config.toml
intermediate_size = 1536
vocab_size = 4096
hidden_act = "tanh_gelu"
parallel_block = false
weight_decay = 0.02
warmup_steps = 200
schedule = "wsd"
decay_shape = "linear"
Each number is 128 + 24 x the weight over its row's rms, rounded and kept within 0 to 255. Layers, rows and columns count from 0. Numbers have three digits each. The size before them is the row's rms in percent of the matrix's.

# layer 2 MLP up, 1536x384, rms 0.092, rows 1246-1279, columns 288-383
110:142163118131052136124114142109119131109139146141116127116095169119133135142131126068121150160134132139184151139110164148138138142101176144205107154101132113119153130153151113130087122128117156115069129136153098135144156136139147126090102125145119143149137091113137093082118100134145127158
096:118153140120127136148092107135180150150157117146161121162106104104113095096131127097138147143138109128117089164139101163141126110141087123122105139141155142154144114132163149143106129137146104119130148121160134121136148127111111121124136088096122086104166142125152134039114152133122145089
100:143117126146106150162155135137131115134140120106115172134109156064114104102168169158150114107202138141122107119147084130143168099077126129120156114088135163181150099159146124147144147148076101090130142141097132102150114160140139125132148110086100138131134115149147108109130121161133153148
100:136121088156103165152119117101134157087126106169080106112156138141123175150084066146141124135123104110104107111127121170110104117139158144144154159138116130114148129140127134087149101155106099149115115146145121107097128119170190120117123104114156124135194144131098122109130106142118138102
104:164139144135123125138114127139128114144126098156148131106138158126167152131111129107127084135116129105106167128151130113148129098139118149147140100128098144180132105115112159112125157129119152191131145148161102076152113050160135157150123108147134065160093169119075170129144143103116114129
100:119153161154147130160088120136098133101125141097165120156127135153115144109082128071112087112110081169135122133168131083130103162150118159114091161131111129125086111127120120118150114153128130132115130097140162117146105165121099152118174146159152115133179153111126119106126107095152118107
095:114115133114167098140118143118110101145108124169141126123142111143124101154134120172121133121157145113125164164120092148125129117133132139151102113167081117133141164140110106170149123126131105113092103101096177127130089153117105141116079103169116149126106110106157107126153130174130140111
097:112143177113104141140121155097159133122143073125123131101133126166164131125117137130167165086085128107138140139118111090130139076123124168155147149127107130173125174135137160110096155148133118141135116113122106185142122149132103105144171074094112145133149139118091142096102114144125142141
097:148141172136095115132149122141134116098161130128097111130127138127127136125121152117139114094151130095135126113155126105128103087135135106130157141135110082158118143134094135141133111163104122111113162143118151163137136120167141101170182148141128145106129108135100116121139151158156117146
105:112145097136138159123140166153109190157110143110114153134154126100154123134082151110098214139137108165143130131161075109098133147078116148120110103125119164167146143094179132084115140102130112126135135132133116117146101139120142123172142134109139103144126122159103098167152143161136087110
101:144156132138130124177088116090155121163109153107111113130161106122090102135184115182173095134087095102118130120156099165149088127078154127170106119157118131131169171137091116143138111161130169099178099117148129118146089122104122157100087126136121125143103078151099125077105160134125163147
115:121116176140144132117093139067129128116132153118109111104106120172143160115159148111151081148110146156115153117161091130155108114134136112130160094136138092094099101141130111111159131105102158118117138113153154120106117100166133132150118089099109146146148153139158133114122132165133090172
099:087116138137079097105111133144140105127143112119126094128112130159129134131148097103153165151190136138159123170179140133092159153115108101158125111140119138173126162118131143158086127109106113175136064136094096128132149129126121150145110129124116087141112154142127126181154134100119155120
099:130090129163124151156128123140086118122117126105134138155128065143091113079143118177122132121122140122137090120094131118131146142133149110113116108154150121152158160120115112111140132110170124131124146106125133142115125137193125134108216070180145129130134097130105127105192149147122154103
104:090125127118100117129188111121114132147146168156153128117096115130138104125158117134132151147109121118138136164081135143064163132146137140133142157128095143092105176132160108124092122096074131131146121081065070134125097085128093152118108165136112128106147136135117124107141160149123164115
102:132083137098139143115168127105134163093164142128110158129118161147160140106124108132137131107133118132104182139127167084164157166184118127132122119048131123116158169114129129105122133102152096093142142112141107118091140129119121134145122125093133132140186128151134100127145125103132155146
103:092095117123122141135114141114103125116134083121104118112153120122113157106067172129111092096130099100148143108160110139136106147124106114142143140147130113136130122153135126121107108138122138184136122122110139189083092114186136037119146162137190110121140161124175109165082130118148131121
101:126144130100121110143152128174128149150125146134077109075142093132154151136099142095125109109086134142144131129132142138081125153104097123118122144108142136158109115130112140139152125086158143155109108120162127118131137111146160142078152083106143137098157120135163094128137171118126150094
102:115169113121113110166072131127105138157168104119153114151129094134100147100138162167111134132151129141110168140166107095102095163155126165137102155115129117134128155142165146145122124118097097115152165079141135145114116142139109134104089135114114138094182115107139104145130123138089124106
100:173123163132129113124166117142083130124234139113174108156142124116093161136114134121096144147123089116141141113148185095105103107129124100148094106099161103131132147141135121139152089137133082157103152101058108110106125142146074103130136102143159109115136115113149116140108154129163144150
100:105109150130167142161107132120162108102137141126115110142109109086120117094126144119110073138124109072134128118158106117127101106092119163146103149130144124117190116172174152077093133166102151158084084123108113096145132159107162103124101177091158136095153104150145157180151095148077142148
100:117123148141113098123138127140153128086146143096115107141139138049115101132141151110081100069153144144102113148104070099139112116101181127144116125101160143120148131154172142127142123134119132106123139094114170134089094126142128097155121118098134072103146134159120099116114092119143134152
096:104084135176163125127130119099166154138109136131110114132087081169158122141130104139138165101139138106151119137168141088107153129157150123161127114121152106116113104138168169116141152143094090120145133100151164092121135156155133138160084120096140120187144147108160169117145106094132115150
104:166130085158137109174110154147115125099180094082132127181179135128069147134097107123095097163137115119154141114164105149130131136103149111113116135105126186118124127114116144159104157131104156142145122080109134081145119112085131104121115121140136143125141103147125106146154101161125133101
108:103111149119114110143112154137120132082155083109115098114121128156107111158128136107112127131087086119115118099120099105114135133167106123131152069144123122138111163135131149159155120148135151144141160122126110146163147125142166080137141108086108139097137122136136120105157186119117134119
093:086160091152110117139150144142109103130138143132136145107128178135110153129099130116114108117152144091144147116146153174086112129111106168107142100135144129116128107129161111106105146061152165131126077157175087132173121130106099108129173092147090126135148124157144128159135151094171163130
100:105164112123134146145144145118118169144142084146147099124124119092162149148109161089154092140108132124081119122155120129102100123085148128166135120113133120134174150153161148123134094131132155129113119158175121113155126109132107120101113116073109138141130136122132108096117137124115108141
103:121151153184121107096135154123118150140136119167132097149111166110165110184114106126102186172111118123136157145148099154125142108153148119099101145166113089155138098145154153145140153123161106132101102143105130134148161101089149060098136105103134122129162145151123120174087108084117156149
103:110167127143115115118128134143148152168163128137123140127133100167147112120144141100123135127126132118134133112156142140151128126116109112096126136118104123092112114123095133126146142108171170136156092188146126085088093166137119160146122109118096129115129074096122126120098173111143142128
094:103088137123123084140143097095118126128184152103112157123152152128060116133140101102087104113158126102109127135140129135125138141137147121106105120145146123195157118152143126166103168092158149186180144129131144108140109129125115117176140157106142146118142130116127145110124107109153146113
095:135134150120133128085118106162068120128119120094114108117121120141126166125143119098111134105161102138135136140149150186111140105125126125146159117157109114186150117043132155109114102145145153123131123146090125143125111132071181174175169171055126133132140136119116144139150172167114138139
104:156131118112090141160172142125145134138091142096102167113155145149109169120137142141170128123115153114117108125113137108137164133145124132140138150139109143115142134172135139119109142159129140134133122155103151111110110140107141108154118093122133102137147146173173158110153166139082134093
101:089122129145144118147148143143152155110159121084082124092141178087141108127157070148157165165143155111108112112135130160158068130120117130124110151146142131118157117131120128187109142114113101119157178096116129135120130100128144092138123157159105145128096130113131144116123120147147080163
103:093145094139122142086127128139152159135121130103094095134166188160134139129162132127124155086138130121153169136144139138154134092091164094156107144156129143134125105137167125133114151146097093065147136105145151117142129129137110129128145073120089128096174130117173131153120139140149086131
# layer 2 MLP down (transposed), 1536x384, rms 0.0393, rows 1246-1279, columns 288-383
111:108137131172110125104142145097097153159103144106105108166141127154162137101154127152160126114136157125104120132104098144114120187089112166121088102127158108136110104116136138114126162139163159170095148108154101135159162122140157117086145120130135102109108113139159150130106155122090101109
098:143209162142151129130149113085104136131141109148134106138136122109109136117074098149140144164150104148131128110160061116142120118144126155114128120083127179124136093105114096071158098178129085056110126140089108151073104110103157136120136106097123111107117179166136115093115136134135094126
090:113109122118184138119125074126127127115114147135132082128114176149140151161124092131146097156117140143150143112151082114130128158159099126096101137152109121097109141108159143141143103178160159122104125155138129114126118160109111130119107140136124146137102143104139207147160118106157150151
100:137136116158138099133117145128089157106136152112107133097117102099165113122095100118135123111128149129112092143107142087141155147107124158155178152089130137098099107146145117142138125122138128110144160139095080144092134052138162150121098101152135097147167147132120156091163158133111169126
098:117177124114147116147126118177140062131146159138152098164079103148149120095174101128134144163145110127124126147146115157113117135101114143115164160133159137079105130125126097132175105106118111115096156119115106081142122143119136179158111128129128125162115106129126105147127141174130115137
096:084134146154128119099123091091078177128151136164102125115138117134143086154127135179126141154136138136141145142107153139121157119100150146138187166116100126127130155163103131138129138120129172118105143116137127136122157127129104126141078128123128132129160133079083116126098135138146108108
095:105103114134137177115115121215106145102119100111122158139089135105133135114117147149124121144165089146147133131150145111126112106137126106128149164100154114153124131132171092096161123108148117124146140120122095108143137159167131152126187130092143090148088150110090136126109166069114140126
103:127084091119091139083091143125130109135116109157125159123106103130130104134137121161177086128139117171124108138108123134139109160134115148153110130095141126107134169067112094125130149121183126157117118146099153127091133099144136154128173122094112116154127100154074136106170090111108142196
104:146105084124112125120141145152128118106120119137132204152146130131126123099097129151125116139138140121110073148116134093160110138169142149157125117118117110132162123140120153156113145125125152132097146097152080141141102151135129145110101165108136143104127183112156089099133106158099165129
101:134116127105118130167092110138131125144166120098141141154103078115141119122136141156137138115080133133136165111119163109120107150146117136120120151089105125128132121164112127143161098145157112122118152156091140160086137104154139123136107092142128136075110058112104164160116129139158098074
100:132165098084123156143130123169125133149154151107175128147095139178139150117126135054147129114144131118142142156107166097068134099118107122131122162146063136094134155143104137151151169152133119129130144101148098138084173142139105103143124100132110113166150142120103125180092116141152106115
116:156156152120124137095140140096170108174140132105133122125148147155132118112192107117120066115118104129131164121168123112136126188148111133120132125129169131112110119145156140102152144119138093144130145128161143109162137160136159124154134133079102110149155125113134161139117117134137119174
103:089144156145122091136100124218143128139150156091128129103124167124127164145058157130150123099108141112125130117183098143114114151161101128133121124131124123125180100132112102106126086135107089157127157110137149130121120110119140133103120109062099113140077108134155141142135107182085138156
098:114126090135141094138134158150092073090107076131152146100143135122113130154150128115130098127119123106128150152107165120134143154109090130109127124084168129112174099090111123102130155108083126125177137134107154115119111116145104082115096175149127142095112128120145124121079172121110113137
098:116116120128089122146119167118099167178140112112170094194154092128120080102109087118164126116155131114117129132159139155109146137102098085084108115153123141118130109102086147146157115120166117175112075170064116129168142185149117135104132152169153114153112135111130132122125103137145125109
098:081131112115166089148088116112122175134105124109136121135116148122131128132120145103105125142185150119115140110151127201160141107121109141151063113129084113162109151135161170156150164157103122187085098105129125111167126105112088133181108120140118118133109120131093108156133148140099129160
098:100132163136099142152098135104146154104134126184087127163117106123132121123137085157113137161088121077143097102139179096152122151132134125106116118068079084137124136133115096171133100118153114119146141125064110112160136177132105130130149136169105076147125123114132120136161096135169150112
103:104095139095125119170107129124145133124102148125148133104174133155133163172134167124164148139144122118121132102097153156106137137105101122111152167094150113143137097078096138165126118108143129144180131140132132120081170139126105115073158125141149108174100112155084110142156132114126164116
099:107095149167145080139155092103124102119125132146139103152178112117129139097129140103119112103146100125174126094102136131115126145113132162108143109134149137123079164132117123142167122136125119152134134117131076114116098119105138194109131147119135136149140149138116125108142094110142120095
098:116078132139141154139148114124137113132156150134180129140126129104101137133157153154142148163135123135134140127069175172137094182148121117115119113141190081103120118089092136123158088136115130143162094124096126117118085103145124175108131094138148142112112125117115086153089098157134134148
102:114102125141125109165103151108143121080130214142161102105123150147109115108119103123168111103120120136101077120142150145107135146095159118087132178091131148136148138115141091126103092137104119089120114115115125110119141137120180132126142157131151126090083112140096179117125112147097118129
095:141123169123138119130147127114073107153094114137103095099092118131110122151130119140183123121107093069111115135153150126130119104163099115137121125156156181112126130142110168158109120134158112166144118123159130162123156103152104138126121102125149102131089155133126172148094101120140128087
099:139117114096121134102134125164128131115119114086179112126141148176118111110202096133199087158118153167140136138113158160136101160125106137138129108134170115152109162094123127141109160054155097097145147117150149106118162151124140121110127127145085105149077136169118095111113103182144163126
102:077108126098134114150111148121113111123099138161111140096147142148124130147136142189167145073112108122113115159155156098122109151089148155096155091144132134111097111145176123144080104126120123103111118111128175167150102121144137157155117121100110113076152149136148110146136141105084108176
113:073082113099069121128109147127081104108101106140132096124115137129159125105132161110172119099120152162164138127105094115081123104125136106132114138142168133139127135117127090150165097117106140095181106093112191117170130103165144099111115129135113106127126085148098105159138119111131133114
099:147082110125126114131084153156107160073134088144084087113111094132137149149134136114110119121112138104095122160130130134152122147127113129129175134117095103147125129122118109105113142135179126107141142113101149151176109141102128127147125142107140195155146141100155128110127121133110097139
102:120159093142131103129126115146125154112129137114146100152148169077098131103151091171143161157142190135140076101160105146117104117136159163142142113080160131136077149123146131154133124168113150117095150139129123109157116103121075118119132152116114094089132097160153172083120166167090139107
101:180124110137134144136118095134142105102119188116140112150141137132133127117092129131123143151143113094126125153114142107120127156115135138122142149138148165145099146141108137176132113117104126089123123153113136128110160150153162169148129142114118156074132111146101127108107143144147156150
093:174108133105148139098154120109179118116129154136167137132109119127148136134120141152126154124135146122144122120134145141121101133115123130140142097175133133140117196132161123102139134108069107102116111068107140123158162078128156112148116151103126131172147146178129116151118128147140139147
097:136153159118132157139156130110113122105132102135135165106115098180105133124130142143103151122101149097162126099116143089110124149145128124123132132135109116099116093103144159086145129168113146161117102121116124145121092093180132124086139113104106136144143127113128140114129141157148105125
100:128128125137119171138194167076109154105103116146125125128167118128171152129132093113147147101102113141138147112156132121071102135124118155114103169108155150109112130155137124150130128091077076128106132124101112156133149132084154187091111117152141168109140109135140171152129155172159145113
104:112124121159147128136135132113134128110121133109129158131119155139137141087153097134117165123171156163122103124104084124089138108135113134133146100112151141133141121104101095181125121150154121148154091086141128159116093109124113158078116166162084136100144180168129130137126143124129128127
096:125096090134093167121158149103098086164148133154156133137118110147136120113137184130110139165142114128154118134120117146117151121147101095128125150112133099137091138123080122104115101113105193158120132127107114145112166113102117123142178122121142121156170098154130130123128099166064117153
106:148112117109124163149152132169147131173125129126121117108091149134120151164128120124141114144125109135107087144106154116174100144094117165122174083118160138119116141155142102142123191162125114147121138096137168090105077145078127141164130118124111106090120120167124125112110117113112098147